{
  "n_layer": 11,
  "d_model": 224,
  "n_head": 5,
  "n_kv_head": 5,
  "head_dim": 64,
  "d_mlp": 768,
  "vocab_size": 10542,
  "activation": "swiglu",
  "norm": "rmsnorm",
  "norm_place": "peri",
  "norm_eps": 1e-05,
  "positions": "rope",
  "rope_base": 10000.0,
  "rope_fraction": 1.0,
  "qk_norm": true,
  "attn_scale": 0.175,
  "bias": "none",
  "tie_embeddings": false,
  "parallel_block": false,
  "extras": ["shifted keys", "gated attention", "value residuals", "capped logits"],
  "init": "trunc",
  "init_std_qkv": 0.045,
  "init_std_o": 0.00803,
  "init_std_up": 0.045,
  "init_std_down": 0.00518,
  "optimizer": "adamw",
  "lr": 0.00138,
  "beta1": 0.95,
  "beta2": 0.95,
  "weight_decay": 0.31,
  "lr_head": 0.00657,
  "grad_clip": 2.0,
  "warmup_steps": 260,
  "schedule": "wsd",
  "decay_fraction": 0.591,
  "decay_shape": "linear",
  "final_lr_fraction": 0.0,
  "batch_tokens": [16384, 32768, 65536],
  "seq_len": 256,
  "doc_mask": true,
  "train_tokens": 295600000,
  "steps": 8241,
  "dataset": "wikipedia_en"
}
Each number is 128 + 24 x the weight over its row's rms, rounded and kept within 0 to 255. Layers, rows and columns count from 0. Numbers have three digits each. The size before them is the row's rms in percent of the matrix's.

# layer 4 MLP down (transposed), 768x224, rms 0.0916, rows 412-449, columns 112-167
100:131129119165123139100112152095122165099095122097117146137155160163137129094116107150106102139127135133144134090126092143113137111143118146090130153182147154145116120091
098:170114113143104152139140078156091137101118098128123128137165102146120138139141132085131078117082126124102142169116121105093159132124091143137125134097134097148108122158
094:126155114148158117132164124122117168119142099163121181121168141148114135120153077120120143121183143107124124120139145137086127127135121143116111121164120122100118077156
103:132108140102108112140151117108123150131151132123135149073138145097131111150122145143154120109092138121159125138130176162159118087123119116120112128092123113117103163134
157:089119129122115139142124132120140118135128120124143116087113130114122137132135148132126142139123119120130116130130255124120144124124125126124124123133123127129125122120
134:163142139096134125102147126137130098147141120148125141154128123106130133134148107082124141142139137130130121137114029134125132142158139125132129151120115132124123142118
102:163137117141111092086117114141119090130147155110160132180081112117120137137114102100148152148118125176142092088125110144147120132155135099050136104107129096161123139130
096:078122133112151139154147117115113138189150089149135113155128141171126138083104170107110102105110120147128123108131162130140109148119148133116162151151130122129118101099
100:142116132143124102092111121115076150139139106173140111104146134122141131149165126139112149145145147103153106137098115131097154168071103147103118112105156113161099111125
097:128127153124151120107111086157140125149090109096128113126130136155113114145151130116151105152137158137090126062120102142162133137149100117119106105119110146161150111114
088:152122116144119109131119090109141101152116161142089162124130119138094106114156180123104133106131139170128119111107096073108120127139102115153148111139140141121118163142
092:119122118134116118133097158092107144087131126097131123145156109182137136099103161144096079054108125153161151169160102149138146148139098144129125145114125139129139103142
090:125142140139130181158109138095186119129130144138138120155118115135152114117101103145129121121114175119133127162155143138122120132162162122123107134121139125123116089109
103:120109109115121137093156123129133132132127133137104134105176108154117158101179139149140138127136119095100130151142187132158121065124133128141117132113110119146142138134
121:102120128159102143133113133124144146140129139128143147153117149138111118125082150112142117104098125146069145127126204145121135130128152081109125123119143137157111129153
100:172153128151142127125135131127130118105095135131175166151145117141115159099120132111117134124142125129137154150133078115149144108124124123096131141109117121146112105140
100:209105155122157097119169077110095112155140109123166122168143123118128167147118099141112101154128146181139141152117061153126119111125154117120113070134112140140162145169
104:101142127151105091090071129120140172114109135102135139053133125108106116168109136147126154121101129154122116109155155125119124104160113140137103108108138183146115126085
096:126061144126073099148126126136129125121148101144144120191144138125125120109142089140137178164115121132136164121171162129112152115126085099124138099135143116160126138175
116:205141153153155101127129097115139118121174097130110126054141112117141091114100112123120152142143161134127089128153032151130136135135122101123129150138137138124128087127
114:119132134132136127137136131139118138100111146102132113112162090126115134102110140121153124107135074149154128115109022128146147116120094126153123136136107108139148129106
095:050125155147137153132143142129097147127132124068069130046116121133116103119160138121115134166124112103123131166130181134110133108146116165138118140132132118102165066126
093:144115107141129102126124138160127145134124144097113123131163150125190103144109158094177086096119139178127134117133141139110130118128098143111174100101109110145143135126
105:143145131146116142155145093162133126148130104128139137172179107096158093095107148152104102112120164153166112148114119126145164140104120125151126131114159108095158136134
108:131146133103132106164134128110174138099127139142137183120142110118124151093140108153115125140178125133129133131133168144152110130113110162141158130113140095085176155112
112:154121174109118118133114119134114145100141135112119123197116109136148099093136119108109129132084156135125150138122060120144106147113117089111119124126162116109116169096
104:068150154121143130163108124112098158101119122123120114077116134137128125118141135102110108112161123167131126104138210135091154121171121144138111119115116152130140125115
090:173109120079136144171100105120083124135147122118169130129145141090104156139101130097131122136113128161130107146169130092127135130113140124140115117130131124148151160146
101:139169134155156118139138181104133115108090123178104131086147092150135118085102129134120094125184107107152148126113112096092134151126119149087074128140144137122202094130
100:155102124115097138135118082130128104186103132112173117140120153114111106143117091112129172133138121140169129190152088123101122104132122124108148189132116131156112166120
098:163124139133135116115129120165124110153134119123143133086143146133111114141145134124144123112112144112122078115096091095149152075128117132138130127099153132105133117120
097:107128114119110125125114106130129151147132145108139153125132124087117100164143171159125142116064115153138118124112180145133116144139140133137058127155152133155135148145
094:153117081118076128159115170144147163142145113136096119130159141137133133160109110132096093116092157114138132108132109099125115110112154145126118155148140125125125101139
112:098118154104130161146134172114105161141143129144143110142161096149136115108131122151112139132108121129135109149116181152102129149085097081124134097096137109129134095140
104:093117160147127125129149109170136128149148151100133169124145128147122099140118107121162116131158154123125130094108197145147129125103099130136090142138120124156140125156
101:201102138144154137134124113106136127094120158162117121147117122096102117143122132089076165134133138104128147070124063155119141088164078103145114142126134117110113099102
100:156116117126158139104125148079086089121146088128115148164148103110096147130164158150145117119125066109128159099144094164124121130152132084125123088128115130176140111119
099:170161099112122076105133125139136134158142101134135144062165080145138106112154144134130124115111104117157112171201083151123147165125087121109088128102125114101132146113
# layer 4 MLP gate, 768x224, rms 0.0885, rows 413-450, columns 112-167
101:109095109121141150144120144056147083098150142132121115132137085115130140158135151104120059108172113159110133130123130110142096073157130142133103142108138113119133090133
100:093120142103121132092147108167139136113130139098114132107076102095129167155134126143097111144128163119124155127130128108183085113132125155140155107080158145109172132087
098:125111163101150143118140130101177143089107121137121110153111132126123139131141091110105092132132153154117095083142128168154146139161178138112088144085129139170108163143
104:165081148131101158146124131111165140166114133148116113105142115132102110106100147113135118118104136087147114150117123134186177109126151136134081113103124098142116112169
101:127135123123144129087192138144127118111108118121132105116120182149108128119142098156113107160110101118161130143115136097163132119148095123164108107136164159097123099160
108:153119175101174127114148116146150112131138156136130169138124106113160107107153114119105101147085147170089108092136154132111137142151159109080117092146118156134135161155
096:140139147145168111061142139133129090117154121122147155139128134117131136150106120155152121153139136099111140127177116096136088125148123098099088113122104127145124138138
100:156102101118143126092117128139119136074094151131118129122096151159145119113128140111105138135125151131134120119123134103122163109136126106120105121153104113150118105135
101:126086182181151103150174127148111133130133115091141102117139151146140169147136150156105161130106170169143115160116150112140173145137149129117108130099093167175131116147
095:143123125117132112107121149125146150158099142160104127121110073167130110116104112131112088137145106139078055099137114102140130099130098141137093119138150114136120131155
099:148109144113124135126132071139100130140150147141139121140160099092144127156131139119121118152161116156134096111130108159100135136131113129128089066144100179132098134152
100:140082143139136108098136145143077115145106112124161125124132134153158157147154140146149106131151100153122112112101129130170102141109151109148143114134117108133096138122
103:116116124137132102108123174104125124123108128117157111103101187111150142150144167132136097079088111144137129140121157129094140168122148141134100104099103138180130100142
099:173172114079201102138141097102100103120148109111113109114165118109175091154126110156137110159118107119117114067143152143120164099142132130116123149103125084134120124137
095:145142092128138096106159129091160122092106113072097151125159117120054148177155164141130086144147134157095140126108123127108115177122115117121102125121144162140068127107
098:091124156126163128101149100119138133112166125116137151127098093168128148136135098118157130121140093105127102095166153099094148132152091141115125148084105137123148142147
102:130136129120145127119128145086122139173147117131147117140128156127141150113167097132143181136108110151079121080110155071167144137130127130116123125136121121097080155142
101:120112131125116183092144117150139135148070110116171104142196121114152153095133097127092099121127149122130087113124108092114121134128116111086086093087156132128098111140
098:139146128129139146114163142112142154133129116091130076098140116113156106176126091129135131097138130149089138078133153096129147109135085143098115127101138099132118133159
103:114091175129152099114156136095183099133146058128127098134158130166142135150125118154132077141101150136169130117127116089149118132141073161153117121136136149104120086162
096:122134107117138149113117130121138120112137149095126140104105118142179118129193119170150130153155184103130106081100143158132130109082151123087122084115168144108093100141
101:116100127116116114117146119140120166031116129151152116109101129165147128147135111144147136111111129154156122104140124147183105149132092156130112132163129137139123138112
107:110183146131121132100156172126141112098106104120169117129176157145166138123112121155113160132139110099117112149123208106143160071144125114092098130109119136101094135109
105:151082090114196133121138142174110097144122074119143125112112115153092166122142136124126137101118148132094136091119134130133097112151128109123131089137137129128162130101
098:092126140134139096122186119146162117134155130121113084094124103132140132110138097136096146126151103125155132091119142134187156141115154157116149099164165161156113126142
097:136141143100124121113073141129159184141125136100113125140101134143127118160123105124118123093152140126083128136129136141140152121163173136112111119115127086150138076154
094:099130142080160113114137107160139174150104125135131097140116132165160114097149115110193107093103103151105140124184132094154126104109121117169131105136120124137139129109
106:110132082081122163128146135141173138089086103132168135153151109150138105130133138159130119143110149135111124148094138154171135125154102103131126149100110208161124134161
098:110155088131131185118118142118124156121112108132155168094146092132133127143127115119131133130164109119111134167135138091136115111123105110090157135105120183104125092133
102:116089131129145126141162153147149127122118134109164098144139128178134140111117099116128125093092107141060145109188155123150148136125142116141052118152118132110142172117
103:119130161122100121109094120134137164129108135185123149112149131138126132131169122107178100129164128088157128118152146154165118098079134117133155113087142128139169127132
099:149126080128153123111156163128166138108086124153154133095113120121162128133129112123159122131092125139159099084154149123095109111104109114098169136095155144157119123120
118:100108136121140159085139137129120143128106130114147110095113109171117156140139102125129093133117152135132168122105131116117127134115105051115112107124113130129151091157
097:132098166162113143122143115106102096151120135137110163144114145185153142170128133123157152154126148137111149111193127139154138186109150128149107126124142114122107105183
100:111126102097121129107170162104179099119143141153134116130152150094106130121097115138146151105102120208168166104132162106145156149159112099143135133103075180153128099113
102:094138095158154116116173153088097102043119110154123162080133155121145149117168099113118127125148166104088118130178172162139143163125153142134102155095133128116087132136
101:139145139132161118114130138118123128126098101102165168141148122144099119142109115141124072076113139178120144098145095079153117123135125118099103173145123132121118113122
101:172143065120160143129135124127115118119132116164156079092148103122154078163133133107141148164121141158127138132127094117145161130141105138133098142119113089139097131099
# layer 4 MLP up, 768x224, rms 0.0898, rows 413-450, columns 112-167
100:158143141138121135161140157148090183150054141107172125142153103132139117125128120139094127182146116146114098160136138101106099169106121162103117176142143132158117112142
101:147137143138119123119136153072117144140113102083085099145149156124141121116096130130171132144102132162147112118126102091097146172099145133159115106134171126153086141134
102:142131129147138130125128118094176097152140117146125133123153119114126137102141119115163132138126120073143119138153113095117139096170116115082114170101121150136084163116
100:123080148081093112127137148187146111163132162137100121135105126149096140100126137155136113103132075130111146146185128126153138158131130154084130159070105134101136110129
110:109110109107152122150186139138137102138117125076131137083126129134095143111093108181090155127118130140119120132138092091109099126087151108157141148144120138150138146120
108:180124138130138124129115090150139104128101116126145124150129087094130126108126099136151081129092084164116027137132138161120101136138148119092110112131118117144099155151
098:111138133121142135111099138142132136111139098110120153103142108136147162110116085122159138108133148134142123089146107180130116145089122119151145125112118163122096142137
106:173167131109098173049121121107127143116108099143134111154106143171140099119138127163139117121114118151138121160150146117124178103081091143084099147130122137148137089137
100:155137134161118140118117148111115164136139121188133153135146069130146155161136148110136078110117122088109102133123102094142134111156116116113083120110148091107102090114
089:124110105129110153102142156104096178136104166151046108117135125120092145124149150134140085171129089128109115146122153125146097139102112166107191088134182159120082102119
098:156203104137130113131091122072123093065108126137116121161162136135172106123103139122193138120122169145105131131122128155112121134115171138115152165155111144165105112187
097:132145097137150135107157115163114114122125102137116125113120120159116088158164142116153117111140107107121127126074065100158152110092140114138157103124093102110134126110
106:128147129129102121103149144171091121134114120112135138125141161120097156181135119108124110125097083146124079189134085130134152122133095112133124155111117113107144131132
105:145148116127109126131099082105130130167148100127118127144124166120161109167170131127139156154146146124154135134131072172156177113138119166066142119138153073110131095081
098:120136126132111163123129104114126136125129119118142155151119118071149095133156122150192126094128172096074135155128097174132165127126126083121166098141164109104143136145
098:129120088148119112174186135082093112148080106167179147115150153086146127178148107181113171132100172124140141129125159128160150112158114093131110081122134112135122150122
098:144084127112128137164110147081181132131143125099187100100156075183121121120078136162102124092110147189122119124107086108155153072101152107143143126140122101108153097061
101:110128126115121071140107092125128126127123140104158102142126107123112121129167139160122160103069114146146170161141140183153151155115121115139134089108079138135112137137
107:131115118127098154098140106138135119141107113118145134125085166151157113099160141101131138115144143160138102183133097155156114118154192116146085159139138144131112112136
109:114160136153140156114139111145141147138153127137130123138123131105120124119115155138156152134180102122115167166118122110088133131085107142124172137130128094140146131169
091:128134139114123109124172102130135175080133092113132107113164185139109130165081151140143135124125122117138145111119180088131102130116134146149108116127133141115112126140
097:100128147157136091136126152123104140142141121116123124137185157127102153115130138128154131161098126167137135177142118119125146116123147129079146096100113107137142122159
109:141145123168129106133116117134175192175137146108123106129117124114131107131137159115090143066142148111182134180102098144135136123139136097123136102131124134137135113123
111:105168118112137116144148174116140100150155093133139100115131160142120099138124137123177141106151129159112123121132117114111143145118107107115145128090128112161120111112
095:122121119150149110091179143123127109168113125109104094140162141133093142095125137159154133127106125124112138126149142106089120135138120118139101168140117107176119113093
101:160123142127122121116112109153104102096153114121164146131108130120106135140170141077147137149152164135089118104129180186145077166151170141132110101111072138153109159124
096:099124117177117124133104117156146094130099157132117122149150129125114129119111155137133119109136090070070106117104118156153125110133139145153138115155182146159151115113
108:119138123180130140099138155077115131134145145142129100138123110119146148142130188119078128095121113085130153134138137102094117132088114122143100090135138165115153122117
100:098091121096116135119153143136130123127162121164189132123115120109161112087169152084092098119108124157126134117127141115137153083067119132130128110098144091122136132120
095:158146135129123130159128121124172117119111093128168147157144181094122121096157147153146106145156135104122121139144164127123128113123117137112166109143117098122153150113
099:135123121136135140087117155127129146129094095140126148104156169132155167135172171170094177145139113123148155119116140114177124130113125120157124141155129122112087108149
094:089098136144110107122194117168114127126148105173155108118117132171116186088109130115118147177102118149081113111153165117156120203114122171134138115132107136117182163121
123:130119146155114131128104182145093131115121098148153124074118125130068076136122098129138116124100140136151155082145163119126146125119145109124104117140146119121147132137
096:151090133096103135111115122126142111166110159129181164125134108126111126147121140098140160122125152109127107154098140128148156127118111136106105118104137128145152102157
099:106125117081111177135129138143142145135130133134141135114122155096146116120117133071091142174135096132129138149132101107126090125086118146139162128148169120128113148105
104:123125127149071165134143147129146164120173155115108153105104152105119128115155146132138106117141107106140117149171114133152095144115142118159114080097131082130164145115
098:100112135137109165112147139109109093110090166117140156151114135188127133082088147124151142137136125105133133157130146079170148107145151143093113144157124091102106106118
100:114131131145116120131118180133110108116088124141117099124111158092120155145108141135165117124105138107135084135135129109120143111150114072097116125174121121133168150104